Weights of a small transformer language model: 15 layers.
Each number is 500 + 50 x the weight over its row's rms, rounded and kept within 0 to 999. Layers, rows and columns count from 0. Numbers have three digits each. The size before them is the row's rms in percent of the matrix's.

# layer 9 MLP gate, 1728x320, rms 0.185, rows 1625-1682, columns 0-79
093:538580437519535534457440460503490555431545479648391426512486515520540503457422572594385454462522390483396530574519562485529517491606489536590559404552456507461551527491467414464611533539557461429532538492455467546461398485511511480483417498
093:498527428558516452528506527540496522426539488495571448548467539508547547589513496462516498466475472525487582504492577499447537521596607560457473529470464479441543515619398382539550477562489516619667540477510544523467435526514465483569453496
096:530487514448591461520516415402450494436490406584425565541538525463478557518538551481390554456503479499536466565495479488527512513481551558466410502675574521543537547509504463521574509434483495511568429464501467467500548491575455523518422487
107:399473476467445450525553525491477516529507484425537539588529565484584543567556562475544508453448397558503450454472523481538526421441467537508632533491539493492582574452555510429539459519484448453479529495578613516531538456443451552548532507
096:533526537479434466425512520556442511461500515549506495572512541472593464509447410539534431538574492492435487493464526526594599527455578548470471517516494466555489470505445492551520485579488418512542505422542539454547435463548430525598571524
103:490424537542530535520555496447494563481507484471500570449470582513480541593455577432469546541582428521436470512448433550502538485529432462422462562477549472466485463532521471620455492526478449482448446490544420502542523526498547535632526494
092:455636463544544501551448454496571556527528469646522488515514519503522607578530528463526595473419578441487550569504482466513444525502520564501479445514484522562514485532516498467555437535540483512461552537547566546539460546515513535483479451
102:402538537513484452436511476489505491489427510509503514575529495548478596462490452460430463421495481536464530456591488510494591511448484473454435514481451595408444465571454529510450549517540459431564598434633463538484489535488469502507478512
099:526473470496550557483463416417569504515427549514593537451560413479425449491579540506539489456601580549489518556511385451384476504450483571440533593441523443496486551504512606488488493505540549424512534555608425515470550499513537563501488512
092:451536486496512592564576509540464635498451511492529503530452490450511547547469491529488415510550496563534477575517569554470520524476485478437566608462464494508548506497418434404474466420498381552523467496452526517467467654451496487442554518
107:430413552467535469428508435471470553476476477423469525539522502491557624514513549503534414507499484454446546590483516512572468479503549465520475543580475538543510492558496448487530376571423532493575452363511478457514561448564535405486508536
103:425484484485559474605558550498525539424454616572572586468452446507486451475493500427485440479594579450481569570563480487461400444527458569539573496460448517503510530411418430447555484510459506582508501542514493569455443486470515552428430443
109:511486426376556529466469529424430594544576492485485460471564502480453564564545491516424412419453576428495482564529544498515510456568561423472478514496524472510489524505522452554468452490523499513436406564559493473458519484482447482409477506
099:476477551447524401549514555475556478528495515509533539475422481534455590439436444479466468493542591449444431449482569408511597501436384460464489474460534472524445527514451466359493574523465647528536478515543526521537501412486501476569528533
103:403581467463617445583513494522607481473514513478468537545488468489460486424540528493578461528520517475500480485478601561487485473489498522424421506495403453465504525494487559495556532481493537465486440463434575479511529545380469514501396458
104:402478583539542516435571463484465461497538603542479469496535521490522533485555541509384451402539433443562512569456444447572519434483535468529471466481506501526472413588609536542458538495560450493530449464519393436536467484470448496522544610
097:469411499540492431487565405481488429482411497448504462485437535451536510575454516494366455490482573443414526487575449523469412602527535517570484462448558535529446515404527529570403525529543536562468581461441478521440540415381560502476584550
098:508568497596515611569435483582511488541537548507531415483469503531553470496482452521523542539537559535552445543395469508485333517403551547543493531506501502479518491555483514478548473575513553583418498464532568478458416506491467463549519510
104:512482506548479388472457527573524442448408554523562477512478474497442538463596461476416453452513577504485490462455444505452516469520475535518593435476426456623508605602460493476525497458434470555480498536500491422558568526443454559527501587
094:477529511567476469563475508418466444535369448521469430473526475544519552535495537536576434503541465533556580510540396464461557434533572481508401443521457487618565555423444544505537518505445474475494508465498533504562496463426547428416539486
099:527522471564486471537544585415469575452465506590450411440549591447495543537412487468574473554517517440467477508523426490465521433518436590589529496486529490452564555419488514551541486516527599465567474508623469541495535417492492464482457525
102:469526480460518563538491577469536477528461463528465528534467480476536564540561472593541516601563542552393533593521483469499506486511556439484509413617435536565524441493499552482507567621461523471498596534513447512473478437454506509539600522
105:481536471566427555481552566530522463459521585523420511450516498483525586595476482483481477515446503530507616429440531456516584435545534409494506540496573565498566560498502417583505602453441466455473488534498513471526486436530550431491423561
100:481457509558616537534463551479458542423431577445508526496498540579416587422494517489527493504496489418463441521499521555454544474524518517508455470554558567485599517468522505467474515438533477433505544559439552456502493384549467496509465533
094:368423484553515494469498500506451535461597477476436524588576531472488426540489527567447478560539472482427514430493459497448515408449418564379487413394608612517516501477562524459534540488420522556476640536528419507451528455450546496487512494
099:464505506402561445485566471455529423516559457502434520523401511422553504537431441489501454535540525440501659489469511540450469474542529531464543440519532548471546546481532512450474550557545494434560496532539441505535538468458583562484445472
098:492493512518523449497502456515598525495463526489496434604462517494510469593509621577475596491504542477462557541533594426589495497483505489468469491521494444531496503454454436664428518492511533584431366463430459498460401479518535447457467533
103:518476473534446393587516505542564505469389486517464460507484527423600496540493494474542545594414465508468453530489533413523485438467490539433452482518487476482540476427536564503544445616547452509466613428571470527496500578497498558464500564
108:496455559563517516536486537436461519469536452457395478500499422436470428470479502514459488515492559568431429547422448528447487492465424470424501478430520474500468489504508513532491517463513444563488451548569493608569455444511624507562557497
104:496473435508420419573536498461442430455456492472506498507459428463529554540446508548564507484572452376548424486542580577451526497455550539378414445527548526567456435475536428515485581503451455506471527569592506481491553495472499476456601541
094:503529506445415446464553610487464480456508480512472483514457479500521436486451532402563575414494496461408622559536433433440531513549490454501540465562527458546503530492500496516610529524445554559594476462534348456491515542492553501522487524
099:539473527490411546552502476446452445434395396483485491486530429433439557509541616496501527522478494524427498493464479494550372509594496391454480515518554432551576520492486413507478471556479519484585524597356395530537525524501421518485536469
101:386516452499431506521453534524437523518511525421475467464487490508470438518600524516504541492407455451472502542538462497500617537484505477460526613477511654486539561531490585453503488546411503527470518634491492501515440437503513450499555530
098:453476615471417473501588522475514520510508565491504522587472584443523501475542476508447459602389528505556504411521510556523472478497480474442462526480475470521580481510455548529448502499485493510544537517524466448560470594396427603542445468
102:483505388494406460474514436427470517535562437504488463561545442478478408517440542489402545404452423530589450516489465487431465556469579480520561522402562402552488529452441546535506392521561560506483532499446588501532511553504481468580579509
097:497478462550576553523552474519468447375505436447450405580591443461457557525522544516558449493508479587554568531545560422470485524410457479472558547523587452584547471572469471573516566472531483541490465551523512431444478527457500447530530552
109:451451530486627523510486599482537474492480557466486525377498540478495401548430473485448510574574527473386449476512496457466565498483528518524430557521463507455530484465494496480547518565574399534541464502471583533453551511472513419498434492
098:585517501498504545491626368522489461471541573516583553519483516465452542516418465486478407505493510501465569488469551439467545465538493489431533536494521456538482442531394446549504464471460479539479531478524538527539545553545499496552536582
119:421543552547463515463521523526428491508543574492489458427604487551501488512548593453540494589477535449471526502461503456525421475566528560574598527494532482510500503551469486542531529409523417462522440514464500453640480462518500565421516557
099:577446535476530508444509530552459526466421593442509450465473579414532491543463472521561433486489441459467545583522450452568515566566514582515533465428520515484419547492484512513529493513538465513526606457559510560470395459484554567491467532
103:458571524494519480555402396486430488579630508524583548518511516459471466538466333480487507454463527525461488487565491498468589441515498493445523565506564517506547646530466515529467507513496505569541629428536567498499489505560450486505461503
109:433499459624401444522452528558580449564502530494532487574557513523570485552486577500544517530437458502440559644536417569445451457517489457421469521529526511470527541551456458511589531485556525523564514509496373429494566561529485500446551504
099:379477477479489398449481567489506503450541515452450508508467572430504590532465555515629582509650446468519476516466435524585474514563472513485560479493494501455515558473509535589501560474494440529416450470421438508420401492520524566580451482
101:454453514451595501558529565521538427420447470560563486436488521485430527565596629486457476467582441483465511509574466498455476457490479504529511545492436495500409456462525571536529435560586505524486529427458443527479479455484416466486505517
100:537503445606535566565453537579439480397517504457537477522462529477455560511489469490444394530505416475542492482437477570476491565436480524455426492530503457433543584500522491454429493450466479501517480590526617431521512517538521528412556459
102:466520490537452533475495496472555596503538507444427488534529489485490447542569521480498543463507499476462538510510437469428581477533345283538511507462510431442577526540487495496543520451476483556510552483565481572501508436493481491586417498
105:539543430548526399613369477461567511419447508526406487576526463578521509502553424535476528516465434536511542430571511464442614543547498494438549509486481598455669578526483452553504578457511530457498464448483512426467510541533504489490460492
103:540543422605444511583495519444540495454561463498434458477429518497558559518480529474475510543519564481438541494551450502542576508524580513490466518562474452459499446536442544562518463443465682437515460457542516494468512486499431572453515506
097:404451499440548491570499543458510517536457507507456413427483476509512447480455486496504460426550458424396524590510462480499446572402549456540469501575425547499442559540587525450508586522502524458506459484566535494438395436607525413524531516
099:532547576554553533562483428501549466427503546445554478443556425536549492447447560472562465594461469534648547524513483500478455516486463588526535439535487483559465516511482559542375521456465534495457481553533504421493575468527530583510500457
094:470450577519485489571424543523559492524532563413451545504597489535527513510389550478507450486533529454519488547497506479539466443529579493540521513547569503498519522497529492596499559426549605542470523439485423551596517512467612448489528426
100:541543455499554476420464458574560440456467606538452485535537410460483488442495504567561517491555622603321644567424450532503499492420539483477582520519518497528456508559528480506513573503441535531484553481516544522471517434440552493547405473
105:431508486605562454520484552579453535478548570473515444564473539488456519485487537509435423512454469444512565539420494517464486542434546455465529350402491485485574427520527527512533496503571510543467472605636521477431439478515452561493533422
094:417604461514409504498518421515580491452409548538493594554435550495586436441507434535544397520647619533426471557454464471455513520494515531490552519494572487497437541458459430452473537441498463551565421484421569529458483436578481531466481485
103:523543586515485628509490517421531533488542530544496522520462501426503504503524566550515539517443466516608506450475528451430451515473528411472439598437540445506546522429520525536454483409495496448499504524444428509472509465529499401496505499
100:447446470568531459471476470383500493464427540514472407498442511474517483502481493644425458489487479488455543535477430481501534480464526509530477504588522443506595505491503535565514453509513572459418402545503488491506479449527518466453463558
097:508550566499547513550475522519456464515540410479528442586498417590501557499467471513555498420499530550464534433461565545512486535524588525529456496519561433482519492525441472481514443454469452513501494460502427490540523442438490581435476518
104:518544548452477607488405505515537515357549488496506440485557504507477615527525488593550556534451535511553488485539441489454443566476501632525486460496482396573514528523472499523477492476435436499487464483468515591428606429476488514482496438
# layer 9 MLP up, 1728x320, rms 0.183, rows 1625-1682, columns 0-79
095:436460614542570481615517471468494477529472537362531469502523511462513458439448532464545377492495594466442416471468474487403450504460472472457514509468514487592511583445501608503574438435544586551368369523530490488484509451460545588515496532
095:418606429536482491519446534473511533593514473543552501455502529475551701513530517446557568467519484455547549436462492405464492542624484606497506501552529409518579575538486410556512478508464468533514520493460633535531510603523533496493494584
100:538507548484442538534477514473567453454483554523528485488488558481505496485607482597544497504502517564582481486545467449445546527539561532507508494485507475522400485514569531459469467560576541431456453499428557490510515493466501483420575535
108:495416451395475549366534587542442467588473505482491538523505484442562491495554524498436526487459452522412461503444439496450557484471548556549612534442543468515460497506421466446442529601523515497506505412492561478584462455452470474542511503
095:499430545569516452487393532530482509482412429470635542531459532536486544512505450490618434388502455449568451562402482553495500488476542524515448490522528390527538558493432528503463496476589486536464487460568523488508541388567513501510509559
101:505528487548436520473436469541512461517512506582609486542538432502564472419478411525468444490476542531570490455500505455575419508538561513589585518462406580543504564513602505464515526469497473397450421538518545538488517571463517551556484486
095:431497534576592555645460431471593563476457524430528460415507469520478533498516503444516527483481517473497579510482538525545540461438484533540527489495466543481464387512524559396566530561489537438576453467506592540436480524464435399487475455
103:473512491447437492557536524559514396481487519620517508530507503475431504468406429532534567481453548478581463535538413492418539496532479437422498457550574496576475488474514537505408532511577555394504446519539452489501467534464538532442482494
099:538352480405488529500434488526572518538591483553540450524528482515469469555473536491505530591516479513449528534522482442447499579531523428456473525471440539453466520476537469452479517544480469516540516458478444505408416595334482472363489514
094:501546501591502521446505466609434449490475535472584575432497587505643504480510507435516573520459514483494598502456450505522485546517533568579557487507436456470450529496459446451451530432532466573415617453540530428554588482382505582524556548
108:428434548524570409430457394409405525570480454487562478431449482528433481479480488432495409474474557559513592450494523476574506568532432501463514497576446509481516465473519527540469475583477523536503497511391537549591484456480551536601473445
102:533504479569472498503517451572550351405550526492540578513542410472426408496422408515582445524559544538499514484505513544370396529513503474405615542446538495510451421476519430457470497493493473603436446491495503447507516521470459542512476521
105:452490445525369548538429498407602494462456426538576514585458486462506469514525533508453469477537501500498497462448480558408471450563500414479506488559545521444475461494571509518493450481497509454540559441495463468495522551491504389644492497
103:619488426523591487524563454541395491432532526431403570497481455554531536462496469512482468443532471512506525449511421591489533498501524512481403424524507460540597478510518456464406482567515517453507555511456486604489555531527542491422485534
102:482497461539441438514434543428508507520509498538463582491566543540491475505485493495568466620431457462411511425516423665419490540494499528415580433574474493499447544534431556551499535516575487510491563406531584471436394473512530491543525496
105:486535499380442541546481511424532517453504408522473558479446522598498484522600629537521470573537523586417537444549589481524384471505577492480501459531475562493615553390486434398547424527529477541460475515460501472440604564541547534525470451
093:482559598580425562487435345568502582546534544550530493532507466570569523511582468479530537541514487517554456493465427538460401497438506516477424515459467492533604423529422502528524401560442548506496480591510511462432495487444406515531580528
103:534531487483527398651508424503514530568492460537561435470551450512551582476536495521478404470462520496488468537386510516453540518579495510537438477533563389539509436435451397448525470515531496494501488492631540547413462498431514499544509520
107:598501533576515491452423503410468583447521488447460391456511494460556494403482576499473463515549453498444457454496442542459504584504505459403426505482468481500466536488459457530519534500377466430433514570513488547544514467591466450456433448
095:485503545600544437535474580368538563496542435496482485533546484524497497577584551467490464492504517523454532534479531528632484455547577411472467515420505441470503516542422489452569391631449499517485524582518491505479474515462357506538482475
104:514487520507462440511520479508487583498474530433513465525453535569502503442518541442445474544612541494440551486482530390440495446490498429485527474635510466512556525482533468615499488517564553514493509515500466403510495607593467515440520400
103:566466436449476533509452471554420508413541513517542559481476453542524511519483473465447440527461449521486436550464376391423555507494495445470594444437452470571558532467401450514442436482574509498514503535537363440549466443477504484526456527
103:493543580545549408527478485511507472463400456515586447488550503511444481436500534547451536572485537388556560515483512550491398506454474557439475492477461478523477458502502504515532500547501484492531466521560495563548540493488413514486538473
097:581479545463413489534485539515476472510539472589485496507478548477511507440520521641405510473498531550520493519482458478503472546549548469550552501490458623528531411489518506517482419509536500505423452466536402513485485474495467597499578527
099:517456553455500460615604547519425590549483547489457503571488482532510503457541518489516487541460610446547570485516598561488454504542439428528481526502416477390514477515521497482511511521589469538530453472464522551570464578522496408579451548
100:420541586464515473494563505532497593513472502474500455625442470513495485398552466574536588541555446526528490528459430523433591584498638445510468445366505569540519478445498520457417523535504457448537544447445445527525564484490547601477502536
100:551430444441472512420566538513521510541457487518556562517557406545489464459571482558545574407557425522536528467548548549469573471480458513459469529490532521424446540466499470382405543497549568482518552466568543464542503507554515539492473446
096:570503588489530487453496500438557476445440437585569552466493541508423542460440441548476588465504446531541480520520459545559451570551539537502400443479481478461436520499419583519393530536458454538545533454448500495514435499531464487482431615
104:565450498555459502416518505520533497506543423521543458471543438506562519515530508475488485397460493539498575505550500455471450416448612401473472427545511492483530429441609467502464483594499444405521497405457420459436585529508543557574523539
098:487381582473510545486441490505512551571469487516475426381535510559532516375521548436499521393510537527445574433530546526477540549582421486494469550492507532517503513423522525514670479472482463560566459507475528497509491539584412553528473549
102:501441527486599556493548495482587542500469450497386476452503503459504507541485443514510447508502488570479543505473526444484539551488548533540609546490600418545484450533486495562507553467483469488511484493493576527462421373503463485552573424
101:534423580375527475571504550460504451510512544581592504540446519482697487507492520479487516478522566529477572468392433517571542497461457512546544532431479478447494564485525519447446440496510476553491523591482531624515519519528492522415474503
110:479426517477513487528597538418589483493510446478385554511488531501496546436553508550497423488433484545452556525516577428551445510481463488493501500552539513475513506501514513520424507424453542508581482503587562449504465542455470484507465486
101:400426404602510504415477492459624510513509502531446496597567425545517538515371540473533388461530463517466528513432480447446481435448556550473579494526450518511529543504493501438485474548565476486419504569466564494428564506545547515491456415
103:512498536477569558470447505553465504454426528456479513461443519402467543458464514491458521496655537513490516476502515544535456515496494483540495498506521625488434485480535500487521447477497545576543467585473500476378479451543460562470481512
103:587473433493464549503452459495511487602458464531554534572445489593457458450532528458443422465496469484423507372460513516573444487453524517463526505522478537566474482512448478488573551542467508462486416444510516526506473541423534481515537602
107:512525573571583428476374540532572555442583511495487480681394420464536501423489477539534476479475522531585494486467506581507537514473468515492508452573507400540475492440527512423466568488524530512538558461542503516415533454418459447498486586
094:551536484477450560588439491521478439507459530504561538524473554437493367448393559469447446536541492480505563468486459539520506397486494443455414500450550459469514485511520471538457489519550474443459511513536472437476471498505495557565518648
113:529459493492447549563541474509439533502503506497457518461588426560609426544566494466491509496566444493426523537494522445502466549471558502450589554564502428478410491563494461495402525499519497567457497605592426462422508524510446536534425544
100:413613453476433562551533549399487488571513458419419578483542453483524451410533407405478600585476594510493505507499477536509510496451462504483562583528386506460566496505404523518478534523483473459508527513374433446546589601486406465514484460
102:453537522488495547417585554510511565563490495529462500461467541492548469469487529509609558528461526525417534542519586552556453581518505501583482471577458543471601533483507443548431537545614475532505470426544461620455500491560528551527552556
100:468581472510495512537491439384467495418482455553470447584470451526559538508550409514528548466458512413493480439554570469502538487578447506544482462475447478511524525444482467504503461500426504444415414529412539579541544553505505436453418523
093:485481565555507435515424615525612475526511472493485465427491566478462440612477518513516493481452401496526532545478482500439523439401529484533543466543455510581506479596495553573535468553557524571555551558441561479447599451441481473534548502
105:498594500487501489551472470440517533633418541554399536568526488514497527517516478508471468545440429536548489502572534552497568467491525508484515506565530433539421546420444470559470528477465492498464487559493601477501496453367442561453502506
104:520458446485443472557428500559482536479566441489595549522451479466452554412549564461499488565490447551443545478539493517588544534463502413469484494551501501502435534489444444527513523480558483544538511480564414502450483518550516497563456436
102:505476496470505582466442426482486429448472468431455498463428529476520507507520482515520481518500474536494477614560524573449555516480536614560487534463451442477491501472494436542424504502443496434497533600532457460463510547504504442446559513
106:467403503518485546395475506447506453469536409500490446565491456479561441429561526532489494403435456573549575521458478594511439430490552485591489443537563501558510482564474465431483506572431507505534553563540483463572506515485519545535510508
105:440549558563454376500487445453529510423562577485520549526496457489541498506532511496423508612518487457492590422466495563492534507586491472485511517474411511484533486389473453464639546410520413532544498576473522476486515533522508493497508446
097:487466478449567484478550577478455438436509474491487455521439594426456370445447474484608537484507533526442544482469538461541441549431519569535465462440448455577632544456497471465624533390492500469494533353438478383487519472509525521490488453
095:501451469543496424399496494548409375536510522469444534418578621446472521500516535445577539504509461414495474479489481441484611589419529454438526495555523532473513472536502613548529500525521513483514563404529390467452567482543501540478490581
112:420529538508531443530496478516457432469557542487509522497541454450508593479553483483513387515389492596472621558564523460512528541393432519473476543462586520483530501408477462463645589479491490571478476443444585503542423515564544558581490460
099:520503537611449459460536569573548544500596503447495537523535461472568593542468428496487505521534452527556457498531567509470569467641512507520528547462495528513500538455449473471533479542449487495549452499491499626477567479584429467602496488
108:462496513552534463511512501507514401352529507526576507537474553457464420448552599516535538508511536507502502556542462568579543443596523526448532410523502541485458455453505602425421476411580615576511455461530574532549473565516473568557550487
097:479486482489497507588537460485514520425443505528449519502478597534514401562550483504523560546458539486496599539527442509507567633448485530513530533407500547520554499521549517514497493475562555568448422543510503627457535397523501468451473545
098:392608571463464464482481533485446468506440462477604551581391467481455463565436502420490597513484507577506450487470533470478560500497536496471486487468482504539555609382549407488539487486438570415541509492442529489477476571512598546479481540
104:460481557573476495399600498465531448570431497477446487498495519503468470559521469637516528478488450489469524527463521466498496495469489523498632499559543533543542557589544403508552522406495530409458465513483444459418405519468453476524497547
094:538463469397532503473466574540579424524402436569580487530529483477504568459482495514502552489522457608521478537447451510500534486495484525418488557469462487534540504547506460518476665574513549522471533515494466488478516553558562498517484468
103:419523482567477509539499470538577531479434531504502520498401478488445613497470497518654458500486478503470486429486434517465438518466628503530550547587507454618464429572515478537497556580482506543531458453514455464516513604516464516466533467
# layer 9 MLP down (transposed), 1728x320, rms 0.167, rows 1625-1681, columns 0-79
097:475517548534530540498566501503422440523433415534648537473413494446500403514565572624424551572511490506495519485423490569459441472427512470516564459506562410548554535536431486515564505428478454529479407488564470488483489415493452485501523464
098:598513560534534562494586595510393405579461559542590475539513509537519579575526463524417581488548568526456487517429497503551499520511534578463610487553523560481453614550492434487486501535548460490471574500558475452494455541562551483513547468
095:504428512451544526573486482484575472479444603616475467477558413507549473445528540463555496565428502578535520476553618535515582440456511382550548565457430479532382491550481490432490520532502527434438517544396520488531546481445538408550490389
106:506560516530493412551425514473502537458467526441480431572473524524519403580454453523608476423508539438444487479528511490562429529482570539497464433461599476475520544511398474459495474591451462436525488435434518535510511501433530426511436524
095:518515511512568466441454540549493523433505513529624508501528536537523419528468536510501550399492508431542441503450443545431421611470447515497481589529458488546502482416484551541483448505538497541575407453561458487512497467515571521407533515
099:520499478555588628444572486422431543611539534531540599453545599504461565453427493444545491523459517537465496572483522496478432471486554514439478510486497462541545475575505406529538526540558433576491415522491522451549530454453535471468586513
101:494537552562518483389415460596527483530528460513547537460471606478458520466480513389567537435435525448537449464492626549544424501441435538527527567489484507485503505445579449455510462597456510451628530497359508539496499481482431541427488477
104:619467549442501513504574550571461516460530529602521440482413411549388436433529507474422474475533487525531586524388464438531496538558515499472559450448487490652514490491595466330470484562468503446499500479514476402562502426450512380496475503
100:523541530549522494431485479428441483453391443459455460367460451472500523569398470495519442543538425503544401456443424549531555420465570562457543557558516409546574486490453490568485472590600480488532508455541455524525531481552539486548513533
093:446429525403566524495474490524463529563418474443582474501585508568531442471436506564441527482550624443448395497573502491476517567552451446403464518495508488540534554497406519544464501598480500563484585471482476534530461470466485578498514424
103:512517485525561381482426447513384433455448497454574454544551538449478544539545528450504516510420577460567521463477490490455562471426452527508422563453495479501608452487540523582539494534578564486495536460449567559586461425474574483466512458
104:488481521560338490520464536445482540491405531571451486477507501515533532550516466503461560411490497427484450532506475480509535521506453596592536405501481526447519488556526496512519463488459510506496532531447528419470473440559448456345534489
107:507387447618589491563562495436513519487440518487473517468547466447551523480559507510553455323482477480586504534391599533393555493538511614474534496562428443477457499572562547508587482515413544556462545477471494407535549543542579505550591527
095:501489532495436487518443487458551481498515530450496488457480515469480535537467584446510543563586565574554508677472460414591449475510545546548457403530511556571493609499435472499427465493479506569549497567573462493494472497441502470533580627
104:496480526398506494491591552563524510493518452551501580401475558449547420466473496548523512582458482442565435410582511520519424540527470586399433490517582436403556524527471502476536458443530455517549562430509556411535545471510502481505509452
101:513482554417503522491427503514413474561500551518464450452508489516542533511499519471509417459443438519483518384506451437503496479476509497463472561518433582560582507528552413506577578453472445554445516482491485456513562473491514480548516400
093:547489477519503503478542528523525466363399556552509486475444504567400478527509505543527391430518533400540482568639514462399499527518526539480545437513451461465471522418479479550506512429581572582452509475481449502534523498478521439428513544
104:501453495537430577563479499426573443530524433519563491450449466537549483480514514495439479501560426618492459448506413456465506535475494472516399500415408522525421514443434483470453537559579439554563422522492594602456463460425341511482523456
099:476438476549507550459469552442411550503548476562500447457491444514535517558479610408436517402546458498506582546410456539519549441477521499521563481522500511541511408522461511560494464545480497534540539574568506548486467564533547517584463534
098:442540474389582521484531463379499527462453539552511567478528468429443495452485452575431488523441503449483527519494513529437423472602523577461545451503526452505599551585466563470446454511478487467427481393479553486434499549495488597488480539
103:487539455436558453568415465494501434471572499502495502514444413473506516485456493432448513500483412537576371511472463465501432529516456512503533495497530553480516505483554558600607560503519479505516457537508497492470568486500458516554506508
100:502486583432543490585506459475573485449496501495575510481484452478547462462451473529478513550569483495391425449506537464534509557452438524519444481506484455579430501545435437475540413465517513613486475506495477436478450483512525539484490509
105:595485487529489550560475515455443454442491536525544520536495517574520464437456520484499525456409570491599619475514485448427555570442570417579525486592485486413545508474483511574598542552479534476514504464496520485467548512497475529473509559
101:527471467510569545450440552424609535484593473558483501575370627550525534468548421503489526533551433443531571438503524522536426554497450503495592502424588495512602541510522514516474494586579505429502554440506522426542455543501536480475500495
101:476517506379443547500497460466527505529438453478409492489478471460461511532420523533458480491592511586546571488531609521511415494507442501564545531462463566558538484519474497449457488544513487461558519469517543506512532527519433303498506415
099:581559514554557415439499568515532452456452564489427570452484536554414628551554560523600444462585544551547450513480600434419519411525464482467461583494406605555450510472463512474516389487569443442502470544471478463522498490476474569565528567
101:496540486397526501615537529520471493542587624546488490411514556571529561439496514511558449466544569493538497492425550538541513502524547464335488505463578529471536422514559575389502448585450476425515427480542511483514515510535604407445413519
095:540553546577439618455549568493512467587492584481583611476446478487500488556542507472548518548503402410576553509555537501523614475546547611597560454466524515482452498464448463489493523509504517583525429573514482534450544496492501564437632504
104:526578501529542532518407483560497557490479503470521511471490441500495497438540528540482480457521528469484416525549426470374501466487541518532482427433549605554558470498503411538423566506497463468547480566531429432490538454513604493491495528
101:535576496544458510459504534457482482519526552563520452513505615478447493551473567560577484573543489512467506508519404549516437485567474458488528432574481470507444466494496554470520560580456542457477466540529453381498529474537493568496516531
099:478483486525512564368472411559504534485443430425562542599494520443564496585441551482536554522460415539533546476587526538513527451393425513594513539475553433597480519456479483476509521621505419505551487567502538531547478520474450530512473514
101:552575531521575489492437418605491475505488547497424438431543381389496574507509461470531519508510485534590496493464445513491475482508559483371521564647533553505502585510639520549472497439522567433553492476572489602556490559524462308465435510
103:451468449446492575479463558473578492535409510513497441432482551528528501481489545402446436486474456431464534543462537425553556482496452515434475441498547517525481518504488505570460460540452572478542528496631490561416397475520528454437456440
101:494543554442435470458566571463489412537566538514486523476567484535531475465459534472453476492561536481493509472514482433507464399497466443500569521435489516442605489545498509663505510456472519515539435501558416542455523566490538519422569494
104:549516486496490503503513472550449502569490581483434551572561455473439574545523541511518515456553419478554495442473519530491541561427477558506459462511517594508535456403444419503524483494638454547496517626608550550458422495444476388547527524
104:541440484458482557481442504482445541560545544512457424431528559478462515437459428451496533499557493471566474506391414494499445521582565510508395498522401483508533548500456500472525456494486462502507491425479510519585543343460489408490456414
104:443489422497543460414516474493472498465397564432516494503518491499470539473601472434463412483487452506533511524446464489435418484425496519446328422538546484537547602487508513499447666396480484437447422523471492500546492561571525501485423488
097:451459551547386539484553545503518531563540560528453527526506508434507417448501493493494518566447515585432460539421452568485419526563452460573422471521465518506613523398537479437443475525526532538505460460377518454432412458517560613506487478
103:568528484580493578497561527540520529481515542518529429456490440532486491472497418492502543473485449469458515505554563404546493493557485518479521456503470423456544523496569505442557460417478495570572486582498435483534432551531443521381493543
090:562581389439515559531473491465510581529437540592409476421564503503522572488497496546527541510541543507467471471470570486511527431456516449475410512454577446472480452506522506357476547479482440484440455475491566427529521466473500458482401524
101:498578464566451508516494468523462431515509386591434389525550486448492464492477460437431469523534396510441595554516483554507498539526513531512482479476489542547492537527598492545549517522620470503569550510488535440490541428424492465581555441
099:505634604497462513463385499464542448564496586605435577517551487593572468514493478512522579498521523421490528532441413396492518507518516536513469492449468495455501465454516508507514515549379614483491437490539449501501574428497448372520508496
100:523529532456510491521507569416525567527495539530536393496569517503542418530511397479462496539454491566514465464503534459421501449442479536443469475503460528599631559493513462510490568547457572425445559443532589502430575508546482653451587486
103:522572529483476535544419566550463479455511441539504475451492500560485461595479463523523489553429421533491544606494538517566438544496560532434502529479504604546529510481468521497473542460549487412461485502470530423490496492523416577413510517
105:457424572536490550525458515537548530489503606577450472552480460567474495456426434456469446439557484474527549531567515530480518547546493475418463524489545573510458578435515474457592615522503577622478534508416400483470439491568451413509455570
100:461496457453476516494552479513469506461593542506508482451493411554543496499504552532387614605492512584491517427541492480612452429439499512514502447531477462490604463481513555439473515511477476453483533518509462456431551581517618708516495485
103:517467565461561364479591554574459525525480554522505433587515449451543368508492485518460654386525516490565535604410535520563459443461486358446514442456557465506488477471502557478564425409397499587446484565516520527567508526525416474422500426
098:597510471463380434628579442405466516461493534528523414552547475439472491546587508497537503529459495513439538643574557535521543409542475585540467458537489469479527532499482462520491523453592466502552467583471457452497540529479535402506462472
098:533507485468553511399600472414537502401506511502500614498452515510432458426439467560569538482475540611492463461501395456503456512544588523560383517524577380536467433554456482430516506490488491496485511456469463563477402450454476550583464528
092:473561511496577517463487519532561470520493511407491439460568568617487595530534568503525563497364632501552516516605477479561501614460643491494571464535506509523523584519480445484525489441528480526493480527542476436506526498492482567532445497
099:509524548434472521481527482455421387582515602513472578487531505486481474499543478503491464456443470477563501481566433531573490479511458481467453555426486524466435501536540490474455423498469456496587504491423477426420532559513487424561518554
106:479551549495536442580520541517520452509524544430571514561486480486453586604642500535389459549595631548451499411519489545495586521549590582581401539484557544458551577558508553550455485401555487477543460527488486540465551441464454546452496520
109:521496492545488571532464467530447569474505464515504548612488477471580409519530508473445456473480533436402501522501567579530479444597580521469580451577505504471430461524493609520496536460574550505613544442568493484566415496511582431521479458
099:425518503527524492461473458571512409519443554411475514438442623440545479445503443539591461358444444501462526483554561541479439561462541492456495504401486458512440456517416537593529433433539508510470500468538574495481458412540486395594626561
102:494423482445544465570525481529508534509410435453448424538483464487646518498455484552455430416555562526416402541541507420515488401545466532512441474598434479450459425582511473469506505567552453542561500476423494470524382468470510361533370547
102:565451479503519569468587525588558547549608475528389482460442478518562522452573522551548533389506501463551486408497573620474534547499368501480595537428473544583472471588546499506515462446422507481587520418467455561478486506492524544538531600
096:473520479431512502526544453544513409582417477560554481612481521496536500527424521403513489496398563504463526523538473501485480515514471481581548516488470572455467473476541362558501488504531511469463534580539528409455412548549547522500532416